config.toml
num_hidden_layers = 11
hidden_size = 256
num_attention_heads = 2
num_key_value_heads = 2
head_dim = 128
intermediate_size = 1280
vocab_size = 1616
hidden_act = "quick_gelu"
norm = "layernorm"
norm_place = "pre"
norm_eps = 1e-05
positions = "learned+rope"
rope_theta = 10000.0
rope_fraction = 1.0
qk_norm = false
attn_scale = 0.0884
bias = "none"
tie_word_embeddings = false
parallel_block = false
init = "uniform"
init_std_qkv = 0.0274
init_std_o = 0.0
init_std_up = 0.0274
init_std_down = 0.0
init_mimetic = 0.5
optimizer = "cautious_adamw"
learning_rate = 0.000993
beta1 = 0.9
beta2 = 0.95
weight_decay = 0.47
lr_head = 0.00983
max_grad_norm = 1.0
warmup_steps = 252
schedule = "wsd"
decay_fraction = 0.899
decay_shape = "linear"
final_lr_fraction = 0.0
batch_tokens = 65536
max_seq_len = 384
doc_mask = true
train_tokens = 374600000
max_steps = 5716
dataset = "wikipedia_en"
Each number is 500 + 40 x the weight over its row's rms, rounded and kept within 0 to 999. Layers, rows and columns count from 0. Numbers have three digits each. The size before them is the row's rms in percent of the matrix's.

# layer 2 MLP up, 1280x256, rms 0.0103, rows 838-888, columns 128-255
095:449560408423487541530660483531497521461514430563495533466502442506512528526442576462498467504542520513569483552457552492498485505504495554527463504488526495503477529434462572508510528470462503447543473451501441395515485498555500506525480482486449525553524538502541505488478465469502574422520496491510472503467477554540475467519540497535455513545487538443530460500445544480567443528541
102:473539558555521488514546521558571511435451488531472467453496484445542509508476579480543501436465541475541478555560443508442490541525495515536601467514488526555545575471435524470477469469516462464513421496529505596500556482505473467577493540510513510538598514535475481550584524511501522537510514536431493486418549553528536499493527481482516481454495437513438502401440457556462517518483
101:508486488479534531491535500532506435582552515506456564476536519458481531485583539482455505459459477521512563403540508508503532539485538608556558431524448486453535557552486478483491453453503463513521479536473548553428483538507541539512523525560562461462532526521446571518444491509493570535482530505498503478590507508489529576561457516468423469531502414491511523541539440581469469491518
093:469536454527492504582612538549505358482498466531523547515540544504483473492467533499541507568434516419487552504507519526497524473480572450501496457495498595497535528527499586500478453482470515609530545522463493474437570513472495462492504560471460513432593483390467485432489541431510533528517489444398497465542537488493514479454544475486521494522488459503486487476497473482483436545521
103:531424439460488428549507545490463455516403527496504517537573503452544516494548527478495494496505479435505499504601523467455514424422440473440510531490463538425516479550496421476479544537459474455493481526456468562510457459428497482550467477490414536538404542506470475513486532497494475470471500505533549485458540512469448444550554566492464592449541492532479460532493458582493522471542
104:559487511450498541482474480547490536545489464468539439571481524517488502514490487474492529487515595522433590550495536517483500463495509520524542534432503496478459467515514511516554540513550546516472384458530492582450396453461422468561501512510487517443426528504480521548506487485494477431458542489567464512466499516475498484500539505480497448509516494535503501528536469501496517660474
098:433447493480490448427515440538523501421406516536484447504527428490488551467494532542431463488509431466507470478622480510498505517515456464532494511514516509475501532504577464479543483475470503526607569482509449477577428483565509487536547493513516470526500426549489601562515528482506528528508450400512525399462541471546481469445542394455543508465481470473471488489408578496475503466484
098:531447521455515448530530459467538469499529465536519613502537564486493479487512416450531545540481448522484502452514479484461494478530472436472432477499455587578500472467446453481512517561447534532481441528556478444491535450486468533521546450466547468515465534574473456435467497535513484513462520492480472500511453587570514524565509472508448462548522564497478483561498500498563494452483
110:460539493523518534535486437447511497445466467474436467548475519492562486520513544535531501477535492523509474513531550516510472496542537547565447464492540486439480475512471509575527456525516571498480542479388516506527462538487564523454483504502443477491497583505500397574502513563490561448454378422501544516517466501517509500510489599517488491540526509488519479544482466521487542498491
105:451567560514519533492469441508557546493508471545580568500518520463544457596496456514496520450480453516505555480566512508509460542499548529439433551520498498506556496463439554412552438499483514497577494524483474449520519515540524555491513536518466545488512501515439522580502479534478430490480492463509458484582438514546539476503430462503489478523462552485503531462448547488520526490492
089:531512515520528540479462514513492504468532447552514502491492498581484477558523423514495492481457504442463465486513490538484549514419490519538546541446455481513456488492439484503533521453518482483510494481403476466464500547557545504507502503492430455503514538435520441544479462503493485421465496494448423529430479473621528501547555640474487531479534498444474452496414530489575537493508
104:518521565460492553504519464532571539525533525478506532515473463519561529507520507468511489544506491547469433493525586499455524545519513438505474497491459536485530523578519415469526539497538458441504485495464493534521518529461476498565492520509542449561526486398447487429480472522542496479480516479489451522490486458539487525420491524521475468517477522505413473501448428489486538451513
099:474541520474489489513498466497566524478439525494569449533546514501519455495516503486489495542512492496498404546501535447492498426487523433612509497448454521496414456463485504576443577510484482532521474492486458538556499433539535455513446570521490436568485476460505557508546480492510520548527526514496423564474570528466475450570532535511472493494496495473472489437441514535479562487467
095:484595427493519598520482473490572504565478546579505496401525496504505460501463529524483504494472556415527586503514557522477453579402530504510500507510507525520493497495545447506501444453479483453520449529507447549503521494542491472486484458508498436431500563520460501522541537451516556509503507490489473538465521523488444441479509518505471555471489434485573473502519531477571567580542
108:522492432450505518469588465512498407551465533532455471545495540447495563536496534454497543526527561514465494439489447487502511484528507533534520464459517496572470503504511522544503462514487558481513550595428441466492426515533547462486515501500564503451582476494526486453545507507522522427473464421545450480482506577521511510380508551474550493515500450477513495537491531488477532394491
100:571478493526498576469507540495471538570448560488524509469530531477551463451484449478485488566498525473467489467554507511525526545457541574539549476492445499499499477570474568427549464521424504511451531429483519424528508484557435490514468447462475514426471450468528526530549481472508459440525502531533493454507575538506541432458508555413499538537493530481537524514491531458471405532577
099:465470410473487484543519456482571429493470514538509430578513498596424559502472475410476483559502495511563526532522524504542509450518533523568534548486470527500520436557515478463484461489492512443507512542435473500614475514532524529484508473461519457487564502533550476486443458445506526463511525511570544419527529568556447559519497532464490522529524509533481434505430540545470520433470
100:505483569477528435566509490499509470520437499502506465539464502513431541554482500514500489454483437507532495538466459549525480449477489487590534492504486504444496486474523500435486530495542460513453464524437435544420428495474512477468539490488496533446466514471458468574499515463467458516492478513558435464537517511507483436530583438406541399540547526506479609526501476549389486494499
102:566515483513501524463502510523486492438531457479494493485492529484564420504461541546544489496554541480574407485502546538476439491511553494527464494431527485558503503459467513562503552548477401506489591453475523430533448566577506479490510542565435554489519470489532501377529468486537482469512499491518463585497534528474518549542467471473428501490503534469470513470382523452558486398469
101:504481482421494473506546527503479518465480582486462452489534491462499488477467499553499525455530468477481445475539432481489494424522426480512471529477467482539492426533499534532528463536432531482541548434549508410521470436483504580507526467530530445543458445469501448446590466519512513513500476508461541485388565442526543517470557529569504512410473510480507491581451533404458488436513
101:547441542540471452503427507506481428521449582453533510485505453422508530471584472524462473422461459510440415512435481437474518445449520543508523443516413521512481488558539524469542466464521513643422435495500519403458447459438492495509550461485539552537486517493519508549502501499486441530471545511498497473486503517459453502530488526494430522535464500469543627501582450435463528516490
100:543483490560533526461466539491541483492492518562472511544496540455527476481523510460482495519532493467456547474571518518498490514470489601442563503478606500546509488543496462509572494437529444464513484516480458561487476535555537501536492534539376547577449471561466508552527538484484474452501482519474453554478565426367498411481504565485489521474515423492536461465496518488483553579547
099:534520505468489530445524459487526511499538367472473464554543532506496563488509536514495466578534448529519520494534514524493457592567531522447477519468567486559513446524502471568485493550587490565570493485494544559564517536479467473527444563488511485538568445461484489445494522522480472430523454476507514467526521526512534500475466456500519505500494372461540421434464475518508485475523
080:467463434474491453483566521522489531510459488579485496489498514595537429544477499527487464537466525525528511467476511458535444521509489480539511550530521553528539503472559596397515469481503453454468471462464469505565490514571511516448464489528494491546470476467476490567536514486494482462520447462491533452504512486568503453367488512395580496580506475521494456488478537560498483527551
105:487557530547474533466544572476515523551534495561557515466507481536593506486569492453510479472469491574513565474499499578486478498517470482459539465500421572537513576449458545563524566493523481492429466550448502534477546505469525411468452522509504467443533422470482467479566517512517572506452439488562458487517563429527500532571514496453464455496517451483532441487537420515424535468491
098:506486502476532427507533484463452449513467529434506479583533486482489524512511454499507488493524570540517470516457561459519561501527416555554468584498408510420401492496472445471498609543445493540466514520501444477567473510426494542533564522431519560549512520490548522502416514472491496434497544487580497438472484522464474502495479429514490491512501565510457489527524530544414492511529
093:462566469564484507509460459477543560485479498511532474518491484470519528484467468431513473574547628486492496517495457534493475536446513449473512488440595498458504473492521473513603441505504484538526467505469424503537476594562515534460479494543498550537486540547521536504459486500501469466531479597527521547525537519460534575498469480457453461478496449525504543531529512528506576486574
098:534547511478484551475543447526525536527497503562530517513527444466586390519504462518445448450489460510486489503458499471497459563481469563417515486428485506458488585419492503492573525478567445440475481461407491407486511439476491460499578472518505473492475560503521501506498458479498530456484525559612438411555511457514495495462526467516447524524509587485569502493486543501531593523571
095:527544502453515464474503571494469496483585493520472494499506535526530539459568472570467484525559485502527509465483532518470522470494466558482513440537500526501528534446493482513529570503452470527450489522474474499450476476431469452519562439509462547461526466480487525522458551479500465510438470487499448499485522525485450502538518455443437579516531453494541489428488515511557524505454
101:469528507465497478541501427508543498500461468491526451540498468491550532482523518517506477478560468480576535525510504473484478562547475493565489456481525543482524453514504523531495506511513561484519478548390486492448456522499579506482571535522531525474483464432509526436441502504511497485494487461438481468444478491476471489481527406441514489374541408491515417478465448486470446551452
095:485511499512470421547546559511496498428547498539461564465506423452506499464590553488536477461550628510574468502524507481525502532466517533458455503480520611523588538537562489475526486451518461552509496469556534506459557559510545516475507453482525529575542460551535491607421474579481502487501562473482565457511465439534467536481479475476524463542508466507556533500529472493484522534507
102:495537522481523419454519515531514540519496506543428553506565456472577470478519607567499442493460475500510452482468521524497506505505481541448513485495474533471603548502591560552516549570529490525507500488478451457437462498471518437521542500482517460492482519440501495473488501542530496547480526472534472544451463447458484518563499479447458540502484470550527445549439489456478499486482
105:414500552484499452511569448491535508449549475555431485535507548567492478489433517535509491575529518481498581522439519532496500504510563487490494448535536538556541523534495496509457442440539477470503528436430496554489504514552518552414467570528466580586527475429531418515493537557491559462458449476456495515528475514571520456402489484516578490494523532511558438525386470539489472488537
116:467487449485478469476573533500470451527503484522469497515520489543488537483447432520457477534406474438469574499465558511508486555590479516538551491501395484394436567523475561555480539417456541540491542505548524496570527462453549399459469557475466424504526550475471456488524563546465496522469461480497445495534492552514431570562567535497433426479481550527491482533480526469474467519486
096:486495517455539496430507487521436544501491479445509506548508452527494424436478491426514539484549503557500503440486505541502441458524463490496480476467515507496487440411477485458501475569478587520491521455463563507595512503501520562500501418505469491499466489485452502499439542482514544483489536577494540445473563443546507435503540481510486570499490443555542425542578500537419524552553
095:482523540543516501500447473557455526459581539514452565514482472455506504510554520403511479497451547501578521446538483463528564531532594470484459488500550527545547505505477448512528507486471468555440467480466461585471501505481479442598480476578395464586522439504444461571495485588458483510485435573421531486478542493467530500569494514543539491545508526481537436496551475477615462515540
097:519501517500484494453521505463520457535494534481467549517505521532526535484437459514541473550532432477457480461469450524479464523448496462452546467524477479569523527537533580549565515447480453534541500493501452408441517442575468503468631495485525483460474567517469528474493545454516506486449500514466455567458540485498541548411517471498489530478491468483530449525407451541557494497486
089:481455515539479506437490557435459482533534532472434453493491493483601485453503572586449459437519535520463485508478507444489552501528478539489503470496471476501510496497471557423516518477465489611489439490543528542450501509475484516435549449528553461472512495483555420523499547483549467453513513544473540532434514538501488504441510425539476530448508488508507452482575440476428449469514
110:497498550452481459537591411564590478488498519555587477501477464541503471470468462498463516505550484530471443514516455504499516415576594514519513473469535518524496475426482417573519468491496455447563560512580484493569459466544529440444517461473533431485514407519452524464537490493523526464497497532467400526522515511560469488430485510510503468468499516505481556485474540522431565451477
094:516532497519495514476409498518558513486441536406521470432518500512471497498492446453492570530504530499477498518545490530506469456398458485606479490535527469466471553447484506468539514441472524505458451509528521422514484494584460539556475469492473591380483535548451567479473513449492457488499462483473508532483516514594496541588528465505424502500491473513523549488541553510496512576518
106:475538515518506543498537525537569575497443443525453531526541469521564493512540516503485484559438506491435639524526464515487525530556563450544505470491510461502544487569461548534519521478493512500539435503462469580450535484453510402455470554519517494502533406445464499476534529463509456526495506491571480515527513459470505530546568486429549489490482534455484521462536466509560515511548
091:444492537530515455465451509498515513470541515468481526555495552514588438528513404577600504480465430487499431466541485523507472509519467554457506424517432503467544534445525465444535479601501578493549473573470528489521572505480463517479532535481455503466571458524502524424469471515511460493463433462434489496459572472510487438459544505510492496488529525506507504513409528517445527534442
091:554465439517480479542489503524460437473432497509452516497520458443494503514508546543507507464491487563493481522494470530533503466471504534495374484478487565465542520510564554486448492525477403486496557485533450534502487523455455531531485519434544471558532536577538488467496483493501520648515504516500573523563538498510489562470478428458462449534506508522485501505435435594407518485563
105:508430500501511432490557553497498510481540472524493521525566502497530434452541489513442512450515511518490422465459557540516526463470573461464507410441532546507548466460518507428441503571526433528498500394534481512434475445476499486416515478501515492457448513493549447534459500529501437546474575547506490493490503511487481551484496570463511473553543559507528509527449543492478502487542
105:468553502460500504556497529540462575494510486463535513472468546497510507547451461477539528517491425513494498510503474515501490447543492478440443529511550482564505501494480486535456465503556538544489506485508509522547529487475467487496493465477508500460469427465411471449556424542540538445511438602496498536535467473515499472533535412405456455385484519532485512439565469541525562434487
099:406541458515499483478504507442430473508486516461461470534561506510484484474460500527547500495528536491587500478421549469517452470508534519541484478488566510474432501477438606520516486490428522531423528522505510606501505511467559525500504548551515423507471580494569463488478496469468484484526554490504479448508556595473543509463516496568457525523501509479492471531504495483512547567525
093:539498498461518454493496439398477532528420525507490522489512481460529487466465520471461441549532462457521515461464480564521471536451494487559507500523489515501493495488524434506455473547579458448528479463466529466425468519515534536459515458483487560474449588525531504533436503521471465468493506432504534491502440448491495597524488537552475489574503453545506438559472487508478467504506
096:395520451513504551486455500512546498486376501504468541497497472420538505496486515501459470513461497518486494519512502412483479543518478456599575554498588479478474432525457502474558543454429503489547461469526488483529467492473479481520520528576667448572533547529472547489592509483524472542557488468521559503541554566507487500474537525487457550488492484489492479524550527446542535468452
103:512531548449489507503449436518462498441489459481465498501498491497587450515524399494515485494511446450437421530434504478471457376505458479528504544517520429483412541511521555525529509456491513474579510510505473494507502482502501499506558516566490523601501497431451475413481464452510567463488519466489441479481513436571538475432526519518386536522540564515492499507471500548497538471499
102:482440553531497527561500529518494514515497523514541475478548427505508482458532467500522445552433403435513509481522600544501512545505478562531606498525431482495517545624504485483463502479487460533436485509484480546506469544468477445522522583489481583564528526472472524417517542509466457470518462511497531458587574507451510441498514538499425525574523514535496416537482470482466512561509
105:475486539499505518516500505577551509522490600415474486464499494474519481513472522494493496447464451466458455523530523470472528418557508540495465532521514467513542419479414493434537450457489460516505518475534494443496466528475502516492515464565527566460493460551471493477479549527515472535531513475426569516520490498493476499509474401549446428471509597563483523490483491448497494428468